python train.py --num_hidden_layers=12 --hidden_size=768 --num_attention_heads=4 --num_key_value_heads=2 --head_dim=128 --intermediate_size=2688 --vocab_size=11252 --hidden_act="swiglu" --norm="rmsnorm" --norm_place="pre" --norm_eps=1e-05 --positions="rope" --rope_theta=10000.0 --rope_fraction=1.0 --qk_norm=false --attn_scale=0.0884 --bias="none" --tie_word_embeddings=false --parallel_block=false --init="normal" --init_std_qkv=0.0164 --init_std_o=0.0 --init_std_up=0.0164 --init_std_down=0.0 --optimizer="muon" --learning_rate=0.00841 --lr_mult_up=1.39 --lr_mult_down=0.7 --beta1=0.95 --lr_head=0.005 --max_grad_norm=1.0 --warmup_steps=200 --schedule="wsd" --decay_fraction=0.253 --decay_shape="linear" --final_lr_fraction=0.0 --batch_tokens=[131072, 262144, 524288, 1048576] --max_seq_len=512 --doc_mask=true --z_loss=0.0001 --train_tokens=1502000000 --max_steps=3263 --dataset="wikipedia_en"
Each number is 500 + 40 x the weight over its row's rms, rounded and kept within 0 to 999. Layers, rows and columns count from 0. Numbers have three digits each. The size before them is the row's rms in percent of the matrix's.

# layer 2 attention output (transposed), 512x768, rms 0.0691, rows 300-313,427-441, columns 576-639
106:454467475465459525564530466473510494509458500510531502527523559509528517513519459512468510471508572523490483564413521503548493544547523491482551544542471595451549588458517542514539503516534503
105:498485480482537529473539412547457474502535489492508553483479510530525416500428468544460482521509470537493421533483483514488463497503502515539529504503419475522444436517509482465558484512398454
106:495518483512523486580544499437445430550507412527451534493489500492489481494476491528435527465453490500565533524467478461526479491491521475625559511535516478455458527482546450557447463448484513
101:470525426568569519539507514549454473546487548575467558601502447513580461498560591510514513485526512496487456546505471580560479479490436562431501524473455541468474489514511516467520367497509492
100:485452531441487516511549440589485541494509490501509533499526582564508480558514537465523529577484458583546489512512476551549500501530445538501446502507557566465583504521495478552572476563430458
105:526462494556526531500492521509525520511561474564540502537478515440502533515576406510563462540532526585489414463535453436426481446486517533484519508533462502457511492518421441497505521502531539
101:530519539533464441454491521449553523557441530565423466496543507490517441472489509504526501541514475468538460459476525480567527487432414490467480509447430467538493522559514546501479420525449486
101:498530548482519432535542518479499454492563460507421487625471471456552513427477519514537540423510523548549576462566545506542526479577458526517450518512484528482532531439459492529487507516455433
107:461438544501450453428403473470542551479533476504479459442494546453576469460539481497525534430591454430530519485567569523493504475524532481496517478494570496450510545494480450572499534423508499
102:487527599562521496501498473479467440597567490489499492558623447537457470497504500559546521433499565483517554443529504505421428505475579552537515442498462434479510514489499512502514468496445450
106:523540470411408467469573452612397548429468509529464499563488536546585534487430433531496516498533522535422478516509492562575505520488536457567400517487525486511477489465472503532574547570521590
105:460479438565487545478506569518466386489474469563493430514471497504530495509520520447527532433558482478535481564539517468497418464524476430548472425472546547500443525486516428475425486517538506
104:523465487491465556501509456387524470549481597520543483471486565490453534470502514483505558427465492562554497477518442535519505524508496466506540506473538449451578499430512465550524492544512483
101:550459474455494523547507537428518458587530453479544487480553463481477515470464533548505553465447533551510503590486529450483453458534482478497489503452523509510530513435539488469538527461501440
093:486431505495434522533484543470543410452456495473460530530550475470510505521505501513469486535492550525571453436499503489571519452523506430510538556548445436567403501501537442458479510542422506
093:511476487481564470446470571458517506519514455503530486477517525532565463443502522529558504581472460472463574437537479415551515437422523500510475517483547413552432457456497512485479464539484468
100:504467493505465601531494542427486500469536511507472480503484491455502622481554489504487453481472505491465473454492493441551551532473463520525447485471496500543509552519449499500521541428594514
093:495510455482411496543486452554558538467485575474567512520520456509511532445491448481526528559501501529471537514488473473443537472524466506395489486470505554571520469488557540489513508514502540
092:517435506474412488526535454452487539456506433447518431479524566485411536530522470456417528523528488495521530511420533452450501504477542470544465490439545497495515459504482488495475581485533489
096:496520496511513515547513543478543498456483465477584472488495511447503516460526554521490513492516508494525513585474550507513481501509534469490540494534507469436520473494504465540471496521533549
090:500538487453474506518489482540538519547525504425417482532548415482505508557455571492520462510473543480523574484486533560464455581540489533554488516528489527524542470529492497535532429535509519
093:444451403506471527518561508524450541494544455501475520506464526494504545498545522517542437479501578529491507539561456462476520504541514450517493523451461609465469450532474486524488568429488443
097:454431435508524504517485561469474557541487531505509474440519457478509515556478580543440554499532507414465440530505503461539454508491482466462591500485469413490498494520554501469533501503512481
093:512534489523428486510609563524506452522473558467488508507472517490432517525473488508511470539468541533476478482483476606463496462496544492542424575512464552556449510513458499500495520514485521
094:535483415443504491461540514488462538414481476518467493473434500406469540491458480524465503454492494529527524560506514497579591486476490520500457495512516526484476537553448516525472545453512486
092:492533540522584533554496502425544475473523523512570527419502508491435511506546539487535538527518570500568520503482529484467437431445446545572553483485536506443513502494411532492495491476475462
093:515480462450579492436538523475518525523545485463484470470526553481395521458498493512511472525487482476450485481499528516499539539514489536471537483437533410458509499585512573482532482437421498
096:481505404478523470486488496536536438503505457477487546492419491505505490543507494478600417600513572494530513602520491499514475493564451655515464487533454493491500510564496462467498437479482492
093:460560529535485493525556458549483548488439489486497484489449493543479465504516552461547451531515425443493491419502536527485480492488488518499458473457412413502474567501450496437453495511511531
# layer 2 attention value, 256x768, rms 0.0538, rows 172-185, columns 576-639
104:502536507641482448445524466513461544523531464496465437539512476497505492448530592560490446487549519457463478524446517515414454484459503524502467468528496544489569534517443464445502449513533535
104:487471557551447489464466460573537485502510459570429468526488454487471540607555502488530510414480526524511526456532508468547389448531533509505481503479467566518561515493546498541521574510462478
100:501480551502531528405525448475519523526451471451495497447479442439542492541529508524450506506537496524478424497549475577477453464474478537522503582449491516525497481518470518403462453501495524
101:479462496524513556490460501496478451508522522479551545539496456447488499529486445517490498493434500531553436464521517418524494518519453504574514512505512487522517483530541519465519450474472478
097:536390479587507510484593464588461442508474458552417534495523410514498516492521451388511480499487468444456443480487589531508535544526560472510427522445486540489482455454550467496524533499564439
099:588541613523491473508502452408456467500512541488473509490471512467523539496487437492450475401472501468459488501472544521520544498531480470397471480420457446526467436467502465537491505531484562
096:458502520517525486547512522496520488590529490461542524510539519498519481583507514479532472472498401502482480456411537552539509501499456511432485512501519478507533515560483493513462457433524498
099:541474592469523442511561462550544449526457529527529600488610539469447490471515421487512510552558515444484509545421488493498480428469500463456461547498486553527468462459484530525494460550498430
098:467472566537515552519404499538477538554473434515512491491576407537462568452475461591558430571561471552552489478534561466521465479493488501513480510495492439509509533490567466448485480486522502
098:453447475449472488510520490431494482486513530491556567502427477506500518551540470476537539480569435472462538447490511509447495455378478553499495508495473519505522533473513482505528553448535484
097:477447575492483518419551513502531475538480561518479420526505479478512485445543441502505440498489396444500524485495480468514483534542522493540544566552469447498536561473519558488519450530455510
101:467499532549477442592476480486417499499422586508546506522492437477511573467502492495502461544432558475531548434473520477494537508556526439484490537515556593473457538479489517544480529487521443
095:478496555459504557508528546504558514432481469493485525519495559530524532462515504541493513538488441521474523513493499545536496495400553459530463527441553482508494455526540467615540473493546552
100:553514489505531488480479529510508458538578481496515503540487435479473530472528529532512478473565437510523452532526556473540433584496534456481471525511545610452458492465480518565495473546507514